config = dict(
    head_dim=32,
    activation='swiglu',
    positions='rope',
    qk_norm=False,
    attn_scale=0.177,
    bias='none',
    extras=['some layers without attention', 'shifted keys', 'exclusive self-attention', 'hashed n-gram embeddings', 'learned residual scales', 'capped logits'],
    init='orth',
    lr=0.00212,
    grad_clip=0.5,
    steps=4480,
    dataset='wikipedia_en',
)
Each number is 500 + 40 x the weight over its row's rms, rounded and kept within 0 to 999. Layers, rows and columns count from 0. Numbers have three digits each. The size before them is the row's rms in percent of the matrix's.

# layer 8 attention output, 192x192, rms 0.0766, rows 0-191, columns 128-159
099:461427501509542502487579483562541491480425444495525498568521414521488455513507520507528580495432
097:491508482501505565472500501462435521537550518505519417486510505488488473481441426514532527470549
080:498490441460515495507465537512552493439551491519485444527447522501443526515468499475532444520417
093:503480465471437516562449471463465442513552478530535511517439498398538439595506426470495497473532
103:430549538490541422508435503470429562497470480468544588416527604566512527496492520535524488433479
101:484457556571500501502540505564469513519505495452522577421630529419554486458515517542456505482530
121:453470575488523486466439515545439491537439453472491584476512513554555521543491538566533596397501
112:497517585520418460499489574587458467503508485556505488579458505575493541472476515446542500516517
090:497461509507531537531493575499491578512480501498520541475486500534479453488543495496517457552523
094:455495437440534532522485489487561498515474516451587498464447472467480498385453507547493511490505
106:448432551467548496464527537601508486500501485426511574474512468529506484465508530555473591498480
093:492502513480547483460490481531484517542533472532570462493440490545451490568495538491426556461432
091:480509451496598469485501526551460518516480497477515505519557517585463461456486524519514517497461
099:504457541490534527451501510480551469516466515481566553476546487523499482518468485558506640457548
081:473482519518494568454506527505545506491499456499481530460561557472517514480557454483498481461578
093:516489449479554465542386424537488580463472510528492513539457460441530548493488558524545408521461
083:526620498538435461483559473463408551560454528481501492531512548527482495514496566412459466540468
093:517469470468478431517419519403426538461551430490514532431518526478562483507520516471510393487508
100:482523544465461504551541481485500506520506479548542578471391501497555490560558528497443467524538
097:515515555462510555525496510447564534481508505498506509500539511569491529526510481474632467438573
090:565563472492472490556415486464469487484489478450499518532445596490503541513528550598575439528490
091:496571501541498532448476584464449469476585541527452463483524513481480561475482528523553517551516
109:497490567459393504548560440486513518441488471419500479552522473503509496515524486496476486525528
108:489491459464490576489503525555597543396511450472500511484569462483463475453469416519483538514473
089:503551490458506453564485401493474525463559441498436457498475483571421517456504591492556400534497
114:481564491460466522432488494566554537514434494576467483457509515507440513434528536461536498505475
096:464483521483484500385547555479438519510521543474508468542496495520501455509476534538432501440505
097:537553479634486444549463568481465471525542574536530450465450516486565607443420501450528406543522
098:476556506456598458361545575524498529505495522503452501546518510509494512446494517547508502540453
089:543448505553492448511519463511467566497469492485472465527539505535539498520481547432512515472464
100:474483506441525444542501550526495467539486427496529562454476517585518473484503485502477491447467
119:495501516456563555482476498470514509465550470517425522444536458469422510539516408577543551531444
096:430561545481513505423490527503447556559505546435491455492530495453442517513570556510505515498502
101:515466482466545453465496432537467537510449502476442523506485495579509505564513548548517482395441
105:437553454407569448546574397556527487497480461449495522529471456553474482472506542476559503490446
090:498516531458502433475532450498413525562458535517401468467563490465516500635502538405514554512443
096:440460526487523474479559494607518554498408474567510530590491479574511522506521524442428529474490
090:497506493518475527511577520486560507475511539481510558519520464481501468457463468510558469506566
093:569539423546535462464512476480551481515474526593465399543454529563465546528442512469521491546457
106:442440483471525454539506474501447452468522579562509515460433486488561502623565531530453479461502
126:512545543460403563512491532511518479532546478520525480499410403414511424477512415492334580553504
108:527513463553482546520546493472503508472489532436479530397611553491520532412419509484553451533562
134:515496477484513477452524453591547588481444506488513497542493546556469549469544544504563478457391
085:510530489489534543361387575509449581510457489448523481556481462576349477452497497454561468492450
098:490497530494483520547494369488521507514454512488569509516558471507496493576520484495479530452564
096:504453447514499512547491457574437426517506544521499443526388529471491477545482488515441433552489
088:515491427480515545553472523468487469460530545522489493458501525476509519445495441487510449464593
089:509547482519454531636487446514479467455483465449516525578506419514549504484508487446565448497565
093:480520491558514557540485509577450490548527512542535534491493526458484470479519491543464557529513
096:487540486548486489417470526504480506472521494533443474595523507503516451477499454486483516480472
093:488500484490490515512533505491500549444529595470546515521491468535519450552432596496556496486495
107:492523486530534534500501555497471438594531500514513450494479482486472482476461394446487530552504
079:570472475483497450486545522513509540487526494442461547487561466527531461448503505556549568455526
095:497502535511526580403496553437529558522495505552505530425606436516427493508570449500488620486530
097:525461464530571514455495554455540600486515540583500532485544527575557452520502479545549581475500
081:454527560471507408489495496492406459522508495469501568470463488427575519545569501568434519489506
094:547520471535443515530513451499544567470508582547497391605493486506398525517558558426495387535493
095:512535548497403520544508347500488527483470481498415476525448451487494503522569537470425521542439
103:523485510482454469505475415472447481507447443530539468497496522514457529525492509475539485502498
113:466565496529512482504393533375556507549517476536473473487504469411488583497410460557474497497583
081:460477600484473446431522480559496449493507499515562585514476450547502563470477500504472559508448
090:417506450453515414523474508514452440460478530450445539431485532471537502492430559520507515491469
088:488493497429456522428577481583475548498449473482487502557509473540462441506481420485478498448533
090:479499524532517499441477455506549502511529558597497487497519505582517566512508462451484569447513
098:512431421606553499554417556450532452518493536544496530429462686458556490532515444508483450483542
121:520508483491432514580498488496512394516488463486529554542450468468507490505476508484430536526475
101:460496541554531485550522480498482499580491453547494511468556534508511521497537510458457554462529
081:467520512486499454482404474546567508451514506519508472461381488472444487386519458500465477509518
089:447491547465478512449500500555473450519543486504548485526470424586525488442450418504463567460486
106:492534438468477531495463453470610480487449457433421420511504535528458452543490446444524508526503
100:509520533506496494540542527611502459563500510470552509461483482463457489469506475466429486539493
086:545505558427474474494476506504552545500481461516481544472494503570511488505521496509490506539542
092:500497447498426501541517383447472554516436507424404479490558511461502566598555559474576396468525
092:478527540480500469504542533581447520512488442520541561424518531604522517491438473513465543445520
101:483445458479451492471485601555428432477501506417482502538529506521463455515456511504533526487513
094:500486483540510520559421522476502556489408522530500571518497558568585522472490531474467490452522
135:515473480556426446561505407489465541447486470456440499548523600467513569566533588450562389509442
097:438537521471455454515553511482500477483502462509568605373521562496660527451523498541546518462562
080:473482510521494472578499440533476429480491484409549410533439439560521506513441545515384498530461
096:518553448529424522515471508516533477467477469468513458572491597479504475500612546558605390571486
090:484498520525489468565486452466479504439468442453498454513514485500558508477550493480422480531471
099:477442488526478526489451476501593527444440581594572526525462465462507528493537490469540495531505
088:487502475422414494424557482525587537450509500430546469555561487532374532487517507465507479546404
095:466495462449564529483546591456586506551473503447475509481544487492520415451468451522488546537550
085:534483489509539519470470539489463547533511538544479512494522440403468476433577486417526477480490
084:509556531485453511426562508452524553496564536455472494445474441520498530461444445516496522446594
097:485518452617486520519465517503524463465453445533465483458490587528526497476463520449522452502482
096:529482462509464454546453448471461438460507510576484512452442462506527593526458550438542435535444
100:495536495507481462570519482367451483481467540457550572479462538561611492502448511505521479456598
103:507517507492395591472503557540482458499430526498504475536552447502463583518481548448591506457515
102:508514555511458552482514558378473460497502540464483406567535473430486474524529433510548525566556
096:511488422604552540515488555420474454445499494507436465499589583440474474602452514489561493484498
086:472413498468579441493552517535533501535544474523558478488551570450442505516506459542489560489534
099:519531554525490526470517575425515597466478506522445471573497544549474514541477472451546473438465
094:498533518486523472572515411479543501478477492487481551461416567504526539551548554499580498489434
108:540483566505514490468539516552527540491520506468480448562525435550503495491452446440512556541463
089:504498528513547525485471512532497439578551561557397549444469514384523473457510393523472521527583
092:482482516463580560496502531494518555540539472543495511474499472478466410483499481569456542514550
087:546511471481434485566443501556458452516494502521515407580531482428513511562548517474496440586497
102:541469470564485478486469452424468514508468479451538461438449492452611490455477472504470491491454
103:521465521545530554476514508491560508560578481541493407562494463445429497529584511506492555527453
094:462533538445493529529454587538467469543473511435505553559467543465588449483528470512419476480495
106:501479454499491556485477516488494477521530482482550526522522458555472540590514488503546488460511
101:486500528519516491502459481525500537454480451485516491506505578413456488524547481540515463514514
087:477475491440516498514522499460491482480504473494513530576439487451532507473550573510501508461457
103:477556495411488490402499493477500463600484440543536488481492439490468523483558468531492555474494
104:501478482485455472472497516560426466498467482425477453508542523510528538509478508497528508532459
100:453452499476591494468468537481449467520450466493534532416503424521509491459419513452560499457511
098:537507432469520447490459504487599563489470497519528515483443597555475514478552491464529452499469
100:547486464443584554502541503465534509554499442529452510513504437477472509464477440535566507535588
102:571504543491439469456569475493516488512552524493411436540523543503453488600600475467506476554464
099:496491529500480434530488468414501509414494527444469604505417536486640483584504538525483496515513
094:483503479455451495477525434519524457540466395431536394566456437556494465518548516509487485524468
091:534432519479476482471505553608451475486488546482441511540556494492520508571453475489570562497444
349:592561514549526585538525456495489464423590574539533474516571524550426423475558425425443584580542
106:460522492458551489530514484511515527509519521612588565498460510576532510467507493524477506448559
099:528452411497463503549478502496541414426482454517465477466520588490550468556442467502511474502515
093:498436516453564499539537493469448499523506482487528499498512514506433481523452530556420563504477
096:470447548511577468433553506536517510495529466516462527453524474459486517489506441534467519475524
092:512507435507532457458551527474497533525500562520431522449398485553501479476486528460472506579473
091:521484527551517511510442469481496472489454506472475585515504529516513568426507540488516486505504
087:456583561437524477505471472558559482511481538539469508451502439430496537499517487540436593550486
093:491579516558437506525424566404543417443478493519555485483512583513545454486501480462447533488451
088:482545496504522576473484467471485520555443470534454383496541477492439522472499513497479497564521
082:508433462491520477486495453477503435481514456492502430521444525524447503517448542539426501475446
106:512578496498487512563491483412397553439529494468442525473567503470530513510442501490503422571526
087:465430583544479493543500475464461488538508462504523502437533454471529496504444481493473491492493
093:523461468499497526620477486540534498536493449486530549521443508468554498409586536432501445447494
110:530529535528437485548527533431517569421514517538444503544502521508531524492477562460467422531582
101:531525431548511482446453580468494519523517555577442481418542578497482532472507497487516442469483
093:489525539404484465447551567489476497497502492455506485574485511562477389549478457575468540433537
083:475490594525576487533570488548470420487498520514456458523509544506437570510460525502527513515477
093:561497411561538480539541466450472584463507534517519438497503427431519510483417589517478455563514
136:459471548474448459490450478560406435539491475418563516538480430459541529501521582529497460497421
095:514464434510524504457588561528596492520487531619554461589438449524455487483494509518424549536473
103:459536536494455576511485573584563470487551525608588474573409539449499533495573509490423479508498
102:535468497512476548501523524452540494521514488558490503470460489415551512484525489565471472499559
089:525517547527512410573495478437566483488470490484522543437448501457528481430496512578417493530600
109:504519566450472473467539443428532531527469442467568553487480433512465485523540505556543564452478
082:504467451439460464496491496557499582482479481554533533519507499508443499487519550483501484479519
110:483549475469554551527538491554577476506528538519541409574462403389499500421539443526515511584458
079:482554534418442482432494471534509485490504533527552549508458510458546540503552541535514507400533
099:524482484508464524518530424538475502488508468539501474498490547487517598509537458435600398473557
086:434494526480578474479502469559478513505578496558448546438511527549540468502530408510494566440532
087:493550548480412466454487544421555510548485486441495422432508456439510512472480480517440490573449
109:528520440542462541484457570484545513516531474570493450487540557563454469513535419427509479515553
093:497484570407509498465516512499526548468571494496460569550451454436463485513543496529532555490499
098:484493559473534509443550525498466444545500484398515434512506414538419466358459509540469493497522
079:492525505535441500430570485491489446538510500402442546483557481548519523483421581515558521444489
106:554452406486497490478485547564537569464534542595504381552493485502476543467430427480602452492462
082:497480543502458505508512495622527510505461522482480491507416465471466460497536426457496504511471
093:501524523458454506416483561492492532551477475459512487525503485558465447516527518536461541512470
095:489495492482612545448538477530547506550472514509430525516592409450452552443479555548498510499532
101:462560481497502511563530481498603540501498507519480498455475507410496512356509511505468485521498
097:508466398488529529467509517500520489489465520471503547504527494557464510507451628465552500465443
098:454452541606579456485537450466453490558506528437533527461543559496543509512515548488505468469474
108:514527540534526537346600511489485579548463491506538528511526434537443494483501539504507569489443
088:520443544475494527492561481526372476504475548425462580429562486465508479566458514508548541488511
089:557492487498479476490475450384539627528517490499459505456460464451472523485504561472538450497535
102:547517492559438507527436488523471543490486505458536489559548470540510548541459530418485453469446
104:527499445507524488467464577460491599506457577507509475511490539465498458489528501511541441528506
096:515514518488538533539562577457486497488531484451527598441599457461485540459430453543519494515520
099:476481517519552456530554475619537478503569459452561510505498450495482508474503519550442483491466
107:527543425444434452608409474460496439476460441510517536499408568554515466536525559512507434474510
084:464534514570411458500462462564404447453554586483492460518518517432589558518523514494472442462530
107:528559538523518522399546516455545501496534453522436458498542455502466530468410491504503528565473
094:496489559580480452557472534464508464519528480532523485518417540479536470630504491506461542545502
109:475461531497500476577540462560466457521490491458537536467507523501584458529443551533413504485505
090:540487482563475481464438467489456509547508505553503521502466502458484515514455551484478495483503
100:496417601476532527562497527480458486511549448436478537475551453532527445508476421545520533507536
097:497473423504575507565505449445513514466477529506476459458507568460514500519517562471519400492502
101:484423480472495459531537508532521465529521490482529459554480513527487491534510545530473456474452
093:541441457529536483512463527470506447458493504607491461508473513425514511482513483517529474488505
088:536405502511591520558487440454527453493572446542526569450486517501547517516447473512490523512567
082:520528443503555533497497548540539550484539567523458465535487502547428454525543491489506492503562
086:473509521486509473409511493469487461530508470489438462412564511517529520486498376451553493403492
088:494490519452459475523501604581422456519514476469549538501503469550565487479419575533498521495492
123:526538545441455496487505493462491502502544499514465527435463467501516427510477452526410571487578
094:526373511615557498527510545514511547456505503562498559503550492455465486528526462465548508504510
094:476465523516535546558508435566528423477525568480439509501510418436524523495471535492466462561471
084:550503527560459552500512535496585505484527555444482485486476538511526479509466481492457535597487
095:501557466589546581554447540436477454450474527558480519438553533477515489534466466522572467507545
094:490468353504593431472552542488536495485530524527444480445513543527525482472499446478478523537503
099:493508529509469495452458445473538442527508493477490529484452530412550546501545464498500495462518
087:515392497547469556506464490540483500507489488493479474563540483528442476531475512543395509539467
105:530531529525417502562469529423590490493470501489530419580555470508530471479517453461484501547499
105:557505420565511517573439491472547538414489561479473507567542555478494502545497507493594421525537
111:462462483501557474511539460561440455449475475477545446517463459511539513488554560478476470476457
079:496488490560463546460494494466490560569490511505588545454528557521491526557480558584488532453538
092:553481465506444520499432477493467506512524506484487409500514512544516532503521525454561423514493
093:479458494483560492507416524574443445516516525502525563449467478483528528499415499518482540414436
084:468569539547519479450588482458469484562493483495537497473528512511469524505546464495533562413449